config = dict(
    n_layer=9,
    head_dim=32,
    vocab_size=4096,
    norm='rmsnorm',
    norm_place='pre',
    rope_fraction=1.0,
    qk_norm=False,
    parallel_block=True,
    init_std_up=0.0515,
    init_std_down=0.0,
    lr=0.00337,
    grad_clip=1.0,
    schedule='wsd',
    batch_tokens=16384,
)
Each number is 128 + 32 x the weight over the matrix's rms, rounded and kept within 0 to 255. Layers, rows and columns count from 0.

# layer 3 MLP gate, 512x160, rms 0.143, rows 298-364, columns 96-127
[[147 141 112  62  79 114 109 190 163 170 147 117  74  62 142 152  81 163 162  93 154 200  75 165 163 155 131 108 112 111 196 177]
 [130 185 157 113 128  95 151 151  83 103  63  76 178 133 161 112 187 112 171 142 166 142 135  99 139 126 140  71 166 157  47 106]
 [119  89 107 115 149 126 178 126 116 128  94  99 151 156 113 107 173 158  81 118 124 147 118 134 113 137 130  69 130 159 125 135]
 [155 105 148 166 197 117  91  92 107 100 117 130 135 109  99  90 141 170 125 126 102 104 119 156 139 133 152  52 163 116 137 112]
 [150 190 127  90 140 147 112 109 169  30  97  60  81 128 179 128 140 148 117 147 129 131 123 152 147  52 165 152 128 110 160  87]
 [123 163  99  88 128 140 130 107 163 147 174 132 127 140 136 116 138 163 163 109 105 132 173 105 178 114 175 104  99 130 134 144]
 [114 128 149 142 163 117 189 103  87 142  99 120 119 140 121  70  62 100 181 151  85 157 130 112 120 116 139 104  71 232 168 136]
 [114 224 105 100 134 141 204 136 151 136  48 145 142  95 161 133 186 147 103 107 104  44 122 103 128 113 223  91 179 121 122 119]
 [114 106  97 157 133 153 173 122 161 157 139  36 129 125 128 168 111 124 115 124 125  93 107 176 141 141 181  61 157 148 164 113]
 [181 109 152 133 172 146 174 125 125  98 104 103 129  85 121 162 145 133 109 137 139 103 106 136 145 123 191 168 175 110 148 104]
 [124 103  75 147 149  55  94 118 100 161 182  94  86 140 136 112  97  85 156 212 154  79 127 118 158  79  92 159 141 161 117  80]
 [125 112 137  99 106 145 159 167 147 193 166  83  68 187 132  72  77 124 111 127 132 120 135 136  99 131  75 165 169 132 175 124]
 [136 133 128 169 130 115 113 112 174 121 123 117 124 152 145 186 111 104  99 164 153 125 106 112 149 138 124 122 117 204 124 140]
 [127 144 156 175  69 135 144 169 121  92 100  70 120 108 198 131  96 106 116  84  79 143 120 149 126 158 118 130 171 181 158 134]
 [ 85 173 108 160  52 107  93 165 107 179 162  78 180 159 132 192 108 143 100 128  97 139 135 181 139 161 106 153  99 151 140 102]
 [130 119 107  87 126 144 153 133 115 166 131 118 112 105 209 170  71 104 100 109 105 126 132 165 167 125 112 101 164  89  54  75]
 [123 145  82 142  98  93  77 220 137 151 125  74 165 140 140 134  96  94 149 118 145 110 123 113  84 171  81 118  75 122 124  48]
 [101  88  65  55  97 116 179 118 141 130  99 186  61  77 116 114  99 145 113 124 125 132 139 139  83 123 122 119  57 121 156 155]
 [155 174 133  90 125 150 191 168 141 107  89  75 155  52 174 138 167 148 197  84  95  33 164 126 158 164 108 124 172 101 134 107]
 [127 109 144 173 106 188 131 124 146  90 154 160 169 130 137 109 183 126 147 161 105 125 132 173 157 152 135 101 113  97 106 100]
 [ 99 102 104 114  63 165 158 190 173 148 129  61 122 123 148 160 106 161 168  70 129 164 147 131 141  66 130 154 107 133 169  87]
 [189 106 103 120 140 123 132 114 118 112 114 162  93  84 133  97 103 135 165  97 130 110  72 132 114 112 120 169 117 140 185 138]
 [200 175 120  77  60 129 131 109 149 123 166 150  85 114 134  98 159 159  96 115  96 133 155  88 121 113 153 143 126 141 171 124]
 [131 132 113 178  89 143 148  86 135 117 104 149 136 160 188 149 111 101 137 180 164 137 135  97 135 132 158 122 129 103 154 121]
 [167  71  91 146  94 159  76 134  92 169  84 128  81  35  86  75 195 107 150 134 101 147 132 177 124 103  81 151 120 100 172 202]
 [156 105 124 111 154 157 117 133 117  85 121 101  66 168 147 103 191 134 117 110 124 160 145 162 124  57 123 112 183 120 147 101]
 [ 44 124  76 180 144  92  91 117 179 143 161 123 159 121 164 154  87  45 145 128 128 104 128 136 169 119 157 153  94 114 134 120]
 [216 157 113  20 108 183 100 159 164 198 146 101 148 160 121  69 143 141 136 168 168 107 152 115 141 156 176 115 124  97 141  89]
 [166 138  54 155 109 141  61 118 172 153  61 130 126 101 150  95 176 175 126 126 118 199 144 130 102 133 178 152 107 152 112 131]
 [119 141 198 140 156  92 169 155 106 139 127  79 133  93 151 158 138 100 102 136 124 166 135 128  73 143 118 130 105 121 150 153]
 [117  74 152  99 128 111 142 120 190 125 110 160 139 133 191 107  78 175 101 136 138 203 114 167 104 166 138 124  88  81 141 177]
 [ 80 119 137 137  91 129 127 102 116 142 140  67 150 130 144 125  74 138 146 152 143 100 174 114 126 149 185 128  98 107 147 108]
 [ 84 125  94 134 156  99 139 167  91 142 130 109 153  97 147 189 128 102 126 146  75 145 183 159 125 218 125 142 132  84  78 126]
 [196 116  70 183  99 166 123 124  88 134 120 126 146  94 113 164 181 100 136 162 170 150 175 183  92 102 136 123 130  47 107 135]
 [154 126 140 131 108 192 146 149 150 103 120 139 104  93 186  61 142 116 182 111 160 130 127 142 148 120 162 130 147 105 132 133]
 [148 146  65  85  64 111 194 136 190 151 124  65 122 155 150 130  98 161 146 152 120 137 113  69 172 144 143  73 179 110 129 119]
 [126 152 152 116 122 224 109  65 127 125 200 162 103  91  89 117 103 127 173 138 118  82 159 108 144 122 122 131 139 111 109  69]
 [163  74  94  62 106 117 118 148  93 116 113 153 154  90  68 183 157 148 130 159 138 108 124 107  53  79 118  85 126 153  73  65]
 [154 108 102 133 108 132 122 132 120 131 156  75  83 145 100  95 194  99 154 181  75  85 134 170 149 127 151 110  90 161 140 132]
 [203 130 114  80 122 119 181 176  94 120 134  63 136 109 131 118 110 125 127  88 111 122  90 128 151 114 117 139  68 108  90  91]
 [214 122 119 156 155 143 177 116 146 105 180 147  91 113 131 172 105 117 105 167 175 111 163 107 123 140 136 156 171 109 142 123]
 [167 116 168 129 155 129  89  97  93 148 115 133  67 128  99 156  99  94 117 106 119 132 125 151 154 118 147  99 124 160 163 105]
 [118 149 125  69 200 153 163 125 170 115 125  83 105 115 138 105  70 112 156 151 119  84 121 106  81 124 178  81 147 141 150 100]
 [126 158 115  55 178  50 113 169 169 125 147 132 123 146 128  79 140 155 162 108 115 139 174 142  69 122 105 103  53 152 118 133]
 [133 129  88 155 145 100 185 144 148 123 151 127 170  62 131 156 255 135 106 129 105 175 130 121 145 112 104 101 115  98 154 111]
 [102 108 136 117  69 130 171 132 105 134 121 149 125 135 149 119 122 128  92 134 138 119 121 168 168 132  88 178 119 136 167  96]
 [151  80 125 137 114  71 117 111 113 136 105 103 155 125  93 174  94 161 123 161 119  86 112 139 154 141  56 108 124 134 119 157]
 [125 156 118  82 111 166 118 136 146 127  85  93 205 148 142 133 188 144 154 175 106 115 122 102 143 126 111 126 144 133  94 125]
 [131 108 145 184  56 140 133 141 156 140  99 180 163 151 142 138 107 107 153 118 153 157 148  91 167 145 129  97 123 100  97 171]
 [120 150 131 184 108 158 112 142 101 140 141 175  96 111  49 130 111 140 136 146  84 157 158 168 105 135 138 145 101 140 102 145]
 [129 174  73 158 131 117  86  92 155 114 161 136  77 142  83  58  82 119 104 138  76  88 143 196  85  67 123 114 161 159 108 136]
 [ 58 107 143 200  94 156 124  41  68 138 116 147 142 135 193 132 144 155 153  88 134 118 167  97  95 115 151 112 170 122 100 135]
 [194  70 108 135  74  85 128 165 106 144  82  75  95  97 162  92 138 124 107 181  98 182 187 157 171 158 114  88 110  55  76 149]
 [103 111 111 117 137 113 131 114 131 138 121 166 156 139 139 100 134  92 119  90  69 119 122 131 175 147 208 114 137  79 125 108]
 [118 138 123 114 131 176 118 118 113  94 119 113 165 108 140 118 140 115 163  87 101 124 133 142  61 153 123 155 107  57 100  68]
 [132 152 145 143 165 121 113 155 140 125  80 108 176 102  80 110 143 100 124 108 140 137 103 148  93 210 176 149  22  77 133 124]
 [107 176  98 187 192  32 146 136 120 148 149 146 118 170 179  88 135 141 188 105 135  95 110 121 131 106 127 187 115 113 176  75]
 [157 170 154 115 137 129 178 168  62 136 166 163 193 156  92 121 117 130 155 115  99 134 128 118  93 193 133 159 112 162 107 171]
 [ 85  60 106 103 129 176 106  93 154 144  88  97 101 133 123 196 138 140 136 118  88  91  72 116 123  96 105  57 173 170 145 115]
 [127 144  88 178 161  79 135 124 147 199 135 157 203 157 100 118 137 128 175 101  76  87 121  86 103 147 110 112 169 157 124  86]
 [153 180 137 112 154 150  76 120 139 150  71  95 116 107  72  93 137 122 103  73  92 140 107 127 102 127 118 142 215 109 136 140]
 [124 202 111 131 121 114 127 132 126 148 156 125 137 114 174 102 106 187 176  86 137 140 137 113 137 141 158 147 151 129 142 146]
 [ 96 145 135 157 134 147 151 112 156 111 120 160 110 135 104 155 166 130 163 114 149 141 167 124  78 140 142 100 128 189 143 120]
 [172  93 149 100 178 131  99 131 130 125 173 126 118 147 136 145 159  82 153 131 156 136  99 105  97  71 171 120  76  98  58 129]
 [ 93  55 128  75 110 156 121 146 115 153 170 168  88 101 187  90 137  77  65 175 132  79  97 139  60 110 133 106 135 117 126  88]
 [102  46 114 134 111 137 140 134 118 104  61 101 117 150  92  93 156 114 121 160  95 150 176  98 179  94 132  98 167  87 122 146]
 [186 147 175 170 118 106 172 185 158 169 110 121 175  75 108 135 140 101 146 174 133 148  83 112 145 130  34  76 202 102 130 117]]
# layer 3 MLP up, 512x160, rms 0.135, rows 298-364, columns 96-127
[[162 195 192 133 130 133 145  93 118  95 149  87 197 147  92 113 108 119  97 134 199 129 128 177 151 100 163 121  98  77 145 110]
 [ 86 184 102 118 186 107  92 134  95 119 120 152 111 168 154 169 122 111  88 155 143 164 143  86 241 166  89 128 151 169 149 175]
 [143 113 113 128 121  89 151  96 112 101 111 153 201 109  89 117 121  89 159 141 166 128 140 127 114 212 124 144  92  78 134 120]
 [140 151 141 152  91 157 126 132 122 146 132 183 125 173 143 160 127 121 175  78 108 158 144 127 118 108 112 180 122 144  94 148]
 [157 219 103 111 101  95 142 135 153  94 117 109  98  76 107 117 114 152 147 153 140  92 130 122  85 138 138 110 142 103 162 119]
 [129 127 132 157 138 129 128 162 108 103  26  78 133 139 146 146 160 136 140 107 126 115 105 147  53 131 115 114 131 136 162 105]
 [127 106  91 161 161 157 182 142 168  76  82 145 110 162 146 118  30 189 127 152 149  79 126  90 112 170 122 112 120 158 150  99]
 [169  80 109 108 171 132  90 104 139 108 166 170 116 187 109 129 141  69 128 105 188 162 139 108 143 130 108 117  90 164 106 127]
 [148 155 129 166 149 126 100 156 125 137 135 117 137 159 102 162 139 191 119 115 162 120 177 142  88 120 173 118 155 117 119 103]
 [112  83 129 155 106 161 123 131 124 169 146 117 183 130 127 169 144 158 153 105 156 198 146 116 130  65 127  82 157 163 152 123]
 [128 167 130  71 133 129 137  73 132 160 120 155  94 119 140 160 124 143 117  75 137 137 159 173 121 120 135 134 186 148 140  81]
 [153 118 112  23 140 151 176 105 175 121 111 159 138 129 157 164 102 125 101  90 126 138  87 127 124 117 149 135 125 144 165 144]
 [171 159 123 102 128 170 147 187 111 161 131 114 125 101 121 100  67 163 168 104 115 129 127 135 146 113  45 120 100 104 113 117]
 [ 87 167 134  91 171 125  86  87 121 132  87 143  87 132 121 163 103 137 125 137 216 139 140  82 122 136 150 126  80 150 122 164]
 [173 180 127 135 135 136 114 146 107 128  87 162 148  81  72 133 165 138 115 152 121 171 125  96 129 184 151 138 163 130 162 142]
 [131 138 149  82 135 120  97  97 102 117 142 137 111 153 152  89 119 163 148 103 144 126 182  94 145 165 124 131 125 190 144 144]
 [158  90 160 140 161 106 155 142 164 114 140  83 142 129 105 176 114 148 180 104 182 172 116 128 115 175 112 120 129  87  73 108]
 [148 160 134  84  98 121  69 164 104 116 109 164 106 104 151 132 151 180 168 139  92 109  85 132 103 119 119 145 141 166 152 227]
 [120 147 139 120 161 157  75 145 148 108 130 125 131  22 102 114 144  80 140 126 103  93 187 104 203 107 130 154 139 137 116 105]
 [101 116 181  88 135 114 126 132 135 145 213 102 143 120 114 182 105  92  76 182 119  88 108 175 135 133 141 140 121 138 118 110]
 [ 93 123  82 105 114 159 175 158 204 161 134 100 100 128 103 112  96 167 138 110 161 120 138 152 135 113 157  95 112 134 112 111]
 [181 151 104 118 150 177  82 133 126 100 132 143 112 133 156  50  99 179 168  58 134 125  95  99 100 112 152 126  73 110 157 133]
 [ 96 103 109 120 162 124 100 124  98 115 126 111 103  96 123 161 156  76  95  81 161 181 111 133 134 139 103 140 121  92 123 113]
 [ 94  91 158 124 110 125 134 194 133 148 138 143 136 148 127  88 106 106 149 129 148 146 104 105  71 161 191 197 125 112 166 131]
 [149 137 127 159 132 138 150 166 117 174  50 155 117 101 124  84 132  98 149 164 121  56 106 135 106 143 107  98 163  49 166 134]
 [137 133 108 127 110 107 162 123 125 167  92 142 172 125 170 106 179 113 139 105 114 109 136 129 179 106 146 154  90 142 138 106]
 [128 169 172  98 132 142 145 150 129 143 148 137 103 159 107  56 157 155  90  87 125 142  94 122 140 148 129  91 141 157 151  82]
 [122 109  90 193 176  72 167 104 100 109 183 185 115 110 159 130  74 101 100 143 160  83  83  87 131 146  45 107  63 114 136 170]
 [142  92 179 131 139 146 167 110  97  86 113 122 174 145  97 152  85 162 195  90 125 101 108 146 129 116 142 108 137 118 119 113]
 [ 96 105 112 113 173 145 136 152 139  75 149 177 139 123 129 169 166 139 105 156 140  79 102  75 176 152  97 162 100 126 155 113]
 [ 89 179 102 177 129  68 102  70 135 120  94 137 126  93  93 166 123  62 223 161 145  96 136  81 167 123 130 133 130 135  64  54]
 [ 97  54 174 169 120 126 109 144 102 177 137  98 110 106 127 199 113  79 103 137 178  85 188 174 172 136 116 144 135  95 166 139]
 [106  87 194  72 160 142  99 125 125 109 104 102 165 167 124  76  79 164 122 141 136 105  48 140 128  70 178  95 132 164  94 106]
 [195 124 122 153 156 169 117 132  93 207  84 140 131 144  99 156 119 211 164 111 102 141 134 195 165  90 119 135 149  56  94 118]
 [163 148 167 139 155 133 168 153 111 112 157 206  63  91  95 124 144 114 161 117 148 205 116 117 135  97 131  77 131 140 131 106]
 [ 66  94 121  84 183 138 144 127  85 135 133 145 196  80 126 130 143  68 172 167  90  66 119 163 138 168 186 111  47 123 150  53]
 [125 114 130 127 165 185 115  93 140  58 123 168  76 135  89 158 155 174 139 134 135 124 151  63 133 127 122 128 192 155  68  95]
 [129  85  93 105 151 161  77 144 152 137 160 149  96 133 109 143 138 156 104 115 112 139  71 167 159 142 139 189  99  92 174 162]
 [107 171 116  85 120  57  96 123 148 101 127 118 178 112 124 119 151 147 164 154 177 107 155  91 133 174 104 132 132 119 137 151]
 [110  98 117 184 155 114  88  81 162 153 125  84 140 150 152 122 128 125 148 147  64 108 154 167 119  91 198 139 188 162  73 120]
 [104  89 131  82 123 187 145 194 145 176 134 135 111 187 117 170  84  96 128 153  86 101 107 131 111 171 131 173 141 167 103  77]
 [117  96 132 133  49  86 160 140 178 153 141 153 147 121 156 144 128 139 121 129 193 123  88 119 115 144 149 150 127  72 120 136]
 [115 174 160 132  50 119 153 172  56 110 174 106 186 119  94  96 134  81 152 138 174  91 170 129 169 146 125 110  89 161 135  92]
 [117 148 152 173 101 127 105 118  90 166 115  87  88 140 113 156  77  68 173 189 177 142  53 118 201 154 143 122 136  76 132 181]
 [164 118 123 155 121 140 160 134 172 133  65 127 137 144 145 121  83 103  81 180 148 145 170 132  69  78 106 111 172  98 155 117]
 [107 115 129 113  81  73 153 110 138 163  98 162 110 104  99 133 167 142 148 140 124 127  77 108 141 130  71 150 117  87 108 153]
 [116 131 161 131  86 117 168  89 121 137 125 127 129 185 126 156 164 106  93  78 141 237 159 121 136 120 121 134 132 115 127 132]
 [123 157 124 159 113 161 145 123 119 118 156 129 128 119 146 150 145  80 107 190 155 132 168 121 155 123 122 152 146 103 140 151]
 [108 129 131 129  97 131 156 133 145 127  91 127 142 114 120 120 105 137 166 174 116 121 130 116 103 208 116 105 117 125  84 151]
 [151 126 105 146 135 112 140 187  68 193  86  96 129 138 151 119 160 119 153 116 157 155 103  88 172  96 166  98 147  86 115 182]
 [104 129 135  95 123 128 121 149 124 147 123 142 169 116 118 138  92 128 155 133 148 152 146 162 169 125 108 206  93 133 128 164]
 [169 122  74 150 108  64 124  47 111  89  73 173 129 100 130 146 123 195 191 115  77  62 136 131 135  89 145 121 164  63 114 137]
 [134 147 109 126 125 108 190 112 122 135  56 123 146 140 184 129 133 109  98 156  92 105 175 140 169 159 108 150 103  95 131  89]
 [135 127 122 135 174 114 152  93 138 115 144 119 105 130 142 137  87 143 150 111 167  90 133 118 120  80  17 130 114 170 122 134]
 [144  82  91 168  75 140  88 112 100 132  84 155  61 131 131 116 140 104  94 166 141 114 183 137  69 167 158 101 153 146 100 130]
 [ 93 119 140 157 136 107  79 111 150 139  74 123  93 116 118  85  63 137  75 163 113 144 159 110 124  92 105 143 109 162 102  72]
 [141  86 131  95  49 194 132 164 102 152 109 186 143 118 112 150 152 185  87 125  76 119 137 146  88 104 105  78 178 141  90 181]
 [202  63 176 149 100 112 193  85 107 163  56 169 165 157 181 120 212 103 125 107 177 153 175 127 111 124 138 153  85  53 125 209]
 [128 143 133 161 134 105 143 103 140 145 139 207 112 127 164  85 145  98 104 132 151  62  91 151 164 144 100 150 162 125 134 136]
 [155  60 156 113 116 129 102 145  99  86 147 133  82 132 153 139 121 108 126 186 133 140  94 173 170  98 123 136 105 106 145 152]
 [119 120 131 177 154 138  43 121 167 188 140 115 118 132 105 105 127 129 108 104 148 123 147 151  70  91 116 140 150 158 128  78]
 [149 219 159 143 132 127 124 111 154 149  99 118  86  88 168  88 123 167 169  98 161 145 123 115 147 142 130 174 163 152 122 140]
 [107 148  73  72  79 172 111 116  99 114 112  91 132  94 133 152  74  85  81 150 137 134  99 162 147 122 132 147 143  97 154 188]
 [144  89 148 176 125 144 144 134 120 145 146  89 176 137 164 153 127 137 102  98 142  98 138 171 132 166  84 155 139 100 163  93]
 [ 94  62 128  83 106 165 129 161  90 159 147 153 102 116 125  72 161 133  84 151 125  94 123 147  88 115 101 120 179 105 114  81]
 [157 143 177 124 175 133 125 124  75  76 173 126 158  91 157  88 121 130 161  93 160 174  78 135 157 108 131 119 147 111 144 143]
 [136 137 147 124 134 136 134 132 123 158 161 165 153 131 106 181 171 121 160 157 161 119 132 160 146 141 116 107 108 145 143 114]]
# layer 3 MLP down (transposed), 512x160, rms 0.119, rows 298-363, columns 96-127
[[181 132 152 127 168 158 138  22 143 118 147 201 150  91 122 131 117 126 167  91 151 124 186  60 163  88  57 185 122  95 225 136]
 [171 156 117 116  75  91 164 161 140 153  87 140 183 124 111 149 124 131 131 150 154 146 149  85 100  99 177 155 169  73  60 148]
 [125 125 121 109 106 191  62 114 128 101 117 132 124 120 139 188 191 156 141  86  59 144 169 143 119  65 114 141 115 194  89 145]
 [163 165 123 147 169 118 131 139 140 168 161 139 112 110 122 114 128 118  78 161 158 139 113  93 123 133 157  86 206 125 106 141]
 [130  85 108 185 129  99 133 121 143 115  94 146  95 149  84 206 180 105  43 115 117 176 131 200 163  99 114 170 179 150 166  74]
 [130 203 107 154 132 152 168  94 102 114 100 100 145 109  97 110 105 111 129  89  83 104 122 117  26 147 103 153 113 127 187  69]
 [119 108 143 157 143 123 189 165  86 148  98 139 165 175 189  82  90 197 189 172 142 152 154 137 120 132 155 112 163 147 107 111]
 [114 220 154  60  87 158 202 135 117 167  70 128 146  84 213  83 172 125 146  94 121 120  80 141 135 116 182  35 161  93 127 112]
 [156 109 132  85 122 168 109 150 137 140  70 120 141 115  99 109 114 155 152 177 148 190 140 117 148 154 121 167  77 134 109 133]
 [130 143 106 119 161 103 149 104 151 132 160 137 159 139  91 133  71 173 156 105  92 172 142 115 122 117 118 185 107 149 161 196]
 [103 112 122 171 111 144 137 152 131 157  95 113 200 157 164 137 141 144 154 136 160 205  58 103 128 172 169  64 134 105 134 179]
 [120  95 150  54 146 115 149  93 165 172 139 139 108 148  69 118 111 107 124 134 132 127 123 131  83 177 140 100 116 127 136 119]
 [175 176  94 169 114 103 111 169 127 142 133 136 207 113  79 106  90  73  75 129  73  93 114 157 111 110 111 155 108 158  96 130]
 [140 154 156 119 169  76 106  63 109 118 171 130  95 144 123 157 147 140 170  88 147 158 118 173 118 143 199 130 123 129 170 125]
 [141 120 144 117  95 114 158 109  97 147 103 121 141  68 100  98 129  84 160 149 111 115  80 181  79 154 109 124 176 169 123 124]
 [129  66 116  95 146 130 141 128 143 170 164  95 146 101 130 152 155  86  86  94 122 127  79 152 174 124 167 142 151  89  93  99]
 [124  89 113 163 156 143  88 160  82 173  80 135 137  86 180 195 106 124 157  57 129 137 121 138 119 117  67  49  95 168 111 172]
 [146 125 173 177 142 136 175 164 108 129 149 172 165 121 145 145 142  93 101 110 125 172 178 111 157 165  62 134 153 121  99  76]
 [116 163 126 120  96 103 211 131 170  51 155 117  98 141 155 171 171 147  77 127  72 122 151 126 150 111 119  87 169 141 114 120]
 [150 130 132 130 165 125 178 182 123 182 156  87 110  52 136 135 127  77  57 156  95 113 119 125 112 117 129  93 132 175  69 165]
 [107 240 134  68 123 158  97 139 124 120 174 130 144 114 146 112 140 130 128  65 195 120 162 111  98 108 132 110 102 139  78 137]
 [ 59 109 123 194 136 148 149 124 105 121 134  81  34 153 134 163  95 131 151 144  55 129 110 173  97 131 114 130 142 132 172 162]
 [149 159 120 107 143 145 107  74 128 144 152 137 143 122  97 160 146 129  97 162 102 170 100 169 148 136  92 135  60 129 209  85]
 [123 130 129 113 124  86 141 101 149 120 113  94 141 114  76 166 139 121 119  74 143 101 176 120 100 115 142 189 101  76 118 137]
 [125 139 100 109  77 127 134 115 132  92 125 135 134 138 101 184 119  86 158 144 166 135 192  49 128 151 114 152 111  94  87 110]
 [153 139 130 106 128 132 139 111 158 137 121  96 147 140 138 116 130 105  84 134 107  58 137 117 196 152 106 148 114 147 128 179]
 [ 98  91 111  83 131 118  81  97 158 166 167  65 166 106 157  98 118  90  98 119 161 110  92 164 152  96 147 152  68 135  70 143]
 [141 146  85 146 186  14 119 155 119  95 117 145 159  82 151 143 106  74 125  75  83 156 159 157  92 157 150  92 130  62 173 144]
 [142 106 116 137 169 139 227 155 140 147 159 189 102  95 146 117 146 163 123  99 136 110 129 178 152 169 206 191  75 153 104 149]
 [154 154  82 144  87 132 174 111 118 106 127 113  80 121 137 163 193 126 145 126 153 217 104 134 117 131 173 100 143 140  98 138]
 [ 93 119 137 129 104 147 116 210 135 126 131 145 141 211  98  88 128 198  71  86  50 154 155 179 163 132 127 144  84  93 148 172]
 [185 134 107 167 100 155 130 132 111  98 146 143 115 125 134 115 146 136 134 159 152 180 168 189 172  64 124  77  48 111 171 132]
 [ 63 118 100  98 118  92  76 126  84 127 166 108 109 130 114  89 115 153 198 143 148 121 138 104 173 194 140 167 111  91  71 171]
 [116  98 123 187  80 177  71 133 118  71  98 123  94 155 127 108 169 108 115 129  94 153 109  91  79 170 106 124 115 122 154 154]
 [140  48 132 122 123 116  98 120 138 117 137  64  73  99 190  65  96 121 161 105 169 160 149 151 135  97 139 130 144 172 132 116]
 [ 77 140 107 172 171 146  96 165 121 138 103 109  78 182 150 161  76 125 140  87 148 103 103 128 133  93  96 131 117 152 142 172]
 [135 140 143 120 128 119 149 162 183 158 106 156 182 161 160 139  93 108  90 120 114 138 113 169  96 162 109  88 118 120 141 170]
 [ 69 142  63 161  87  90 184 105 146 158 136 162  89 119 143 136  86 141 176 137 137 117 135  70 104 119 107 120 127 184  74 104]
 [117 136 144 113 138 164 158  93 138 203 108 127 150 133 149 186 104 141  66  63 129 101  90 161 136 125 131 139 156  98 161 154]
 [109 121 201  93 117 187  90 133 122 177 101 129 147 111 120 114 204 103 132 116 135 102 144 111 114  71 158 151 125 102  88 107]
 [ 99 159 104  96 175 100 169 141 127  97 124 154 182 166 144 106 150 120  97  73 120 138  99 107 172 115  94 143 120 172 163 144]
 [ 94 110 187 176 159 168 115 140 167 130 109 131 114 107 114 146  80 120 193 113 118  88  81  91 183  99  48 152 139 168 159 129]
 [120  90 144 171 160 107 109 171  57 126 120 133 122 124 157 136 137 150  58 141 201  82  99  79 128 116 149 140 137  79 165 145]
 [121 121 140 181 130 118 141 131 116 150 157 195 133  61 132 144 153 128 130 137 110 129  89 182 155 145 120 177 123 149 150 146]
 [162  90 147 154 129 137 127  87 130 118 103 137 149 150 162 114  95  63 152 128 127 123 107 153 125 164 113 121 138 132 174 150]
 [115 183 133 135 141 185  91 105 127 138 105 147  79 125 203 126 134 154 126 119 138 139 135 120 143 125 137 125 177 185 151 156]
 [128 117 111 138 142  82 138  69  68  91 126  90 162 130 173 100 101 134 153 165 145 124  93 172  75 135 114 115  56 116 184 178]
 [151 112 140 137 166 135  83  83 128 165  79  66 154  88 131 102 118  73 174 148 149 134 131 171 117 189 109 156 104 124 121 144]
 [147  73 191 152 184 154  97 128 106 112 163  85 124 101 171 149 176 138 106 162 123  74 117  81 110 142 136 173 167 138 150 169]
 [ 84  92 105 173 113 134  99 106 204 108 169 137 164 146 158 115 112 205  95 205 143 120 126 170 114 122  97 211  72 117  67 105]
 [167 121 101  96 110  77  96  84 124 108  88  95 102 103 120 163 191 140 177 152 122  99 140  61  48 162 115  96 125  79 159 107]
 [160 145 132 104 184 147  71 132  58  60 178 130  91 144 114 178 124 153  92 108 145 115 126 194 179  91  82 118 158  71 166  91]
 [161 126 139 172 163 149 166 126 160 159  98 136 179  81  37 138 175 148 124  82 120 112 120 145 167 116 168 136  92 124  58 196]
 [125  85 126 109 113 171 133 128 114 172  75  74 137 136  77 196 127 116 139 127 176 147  93  87 144 115  93 113 164 117 171 101]
 [100 109 121 176 125  74 130 147 151  96 170  67 110 101 141 169 102 120 159 133  84 126 142 145 176 104 168 111 172 162 144 166]
 [103 141 137 109 146 104 159 176 123 150 157 150 117 224 146 126 154 111 112 121 105 119  95 131  74 225 168 160  40 111 108 106]
 [146 141  62  75 191 108 123 139 107 127 152  59  99 124 105 135 132 130 107 131 136 138  99  25 165 119 116 123  66  89 107  84]
 [128 154 121  95 127 111 103 164 221  55  99 100 155 115 129 142  67 138 151 125 161 115  96 100 132  37 186 101 162 117 143 122]
 [152  62 134  98 121 200  91  79 123 154 115 126 142 120  87 107  90 125 127 150 153 168 128 160 128 136 116 150  71 130  88 100]
 [ 97 178 118 107 147 121 127  72  97 151 111 106 151 133 115 142 124 155 109  61 131 127 135 129 111  54 165 108 167 140  83 135]
 [131  97 129 160 111 140 123 132 132 147  79 112 106 167  82 137 169 188  57 117 146 100 145  73 147 130 167 140  94  90 128 148]
 [115 153 163  67 109 136 146 111 127 138 135  83 108 128 139  78 122 184 161 123 184 137 122  82 120 142 151 126 122 151 111 121]
 [140 124 143 103  89  61  96 170  88 137 109 160 110  96 127 101 105 164 149  98 145 124 124 103  98 109 131  91 101 163 150  83]
 [124 102 146 130 137 164 200 161 152 132 122 138 110  79  68 170 128 161 177 106 136  93 107 138 135 123 129 153 158 102 124 141]
 [104 108  82 161 135 118 134 171 146 112 138 100 137 103 145 156 116 169 120 115  87 120 102 130 157 149 158 109 104 150  76 104]
 [154  39 163 137 142 117 125 148  72 141 137 104 123 139 128 141 198 172 150 164 124 180 138 184 133 150 131 165 111 134 132 153]]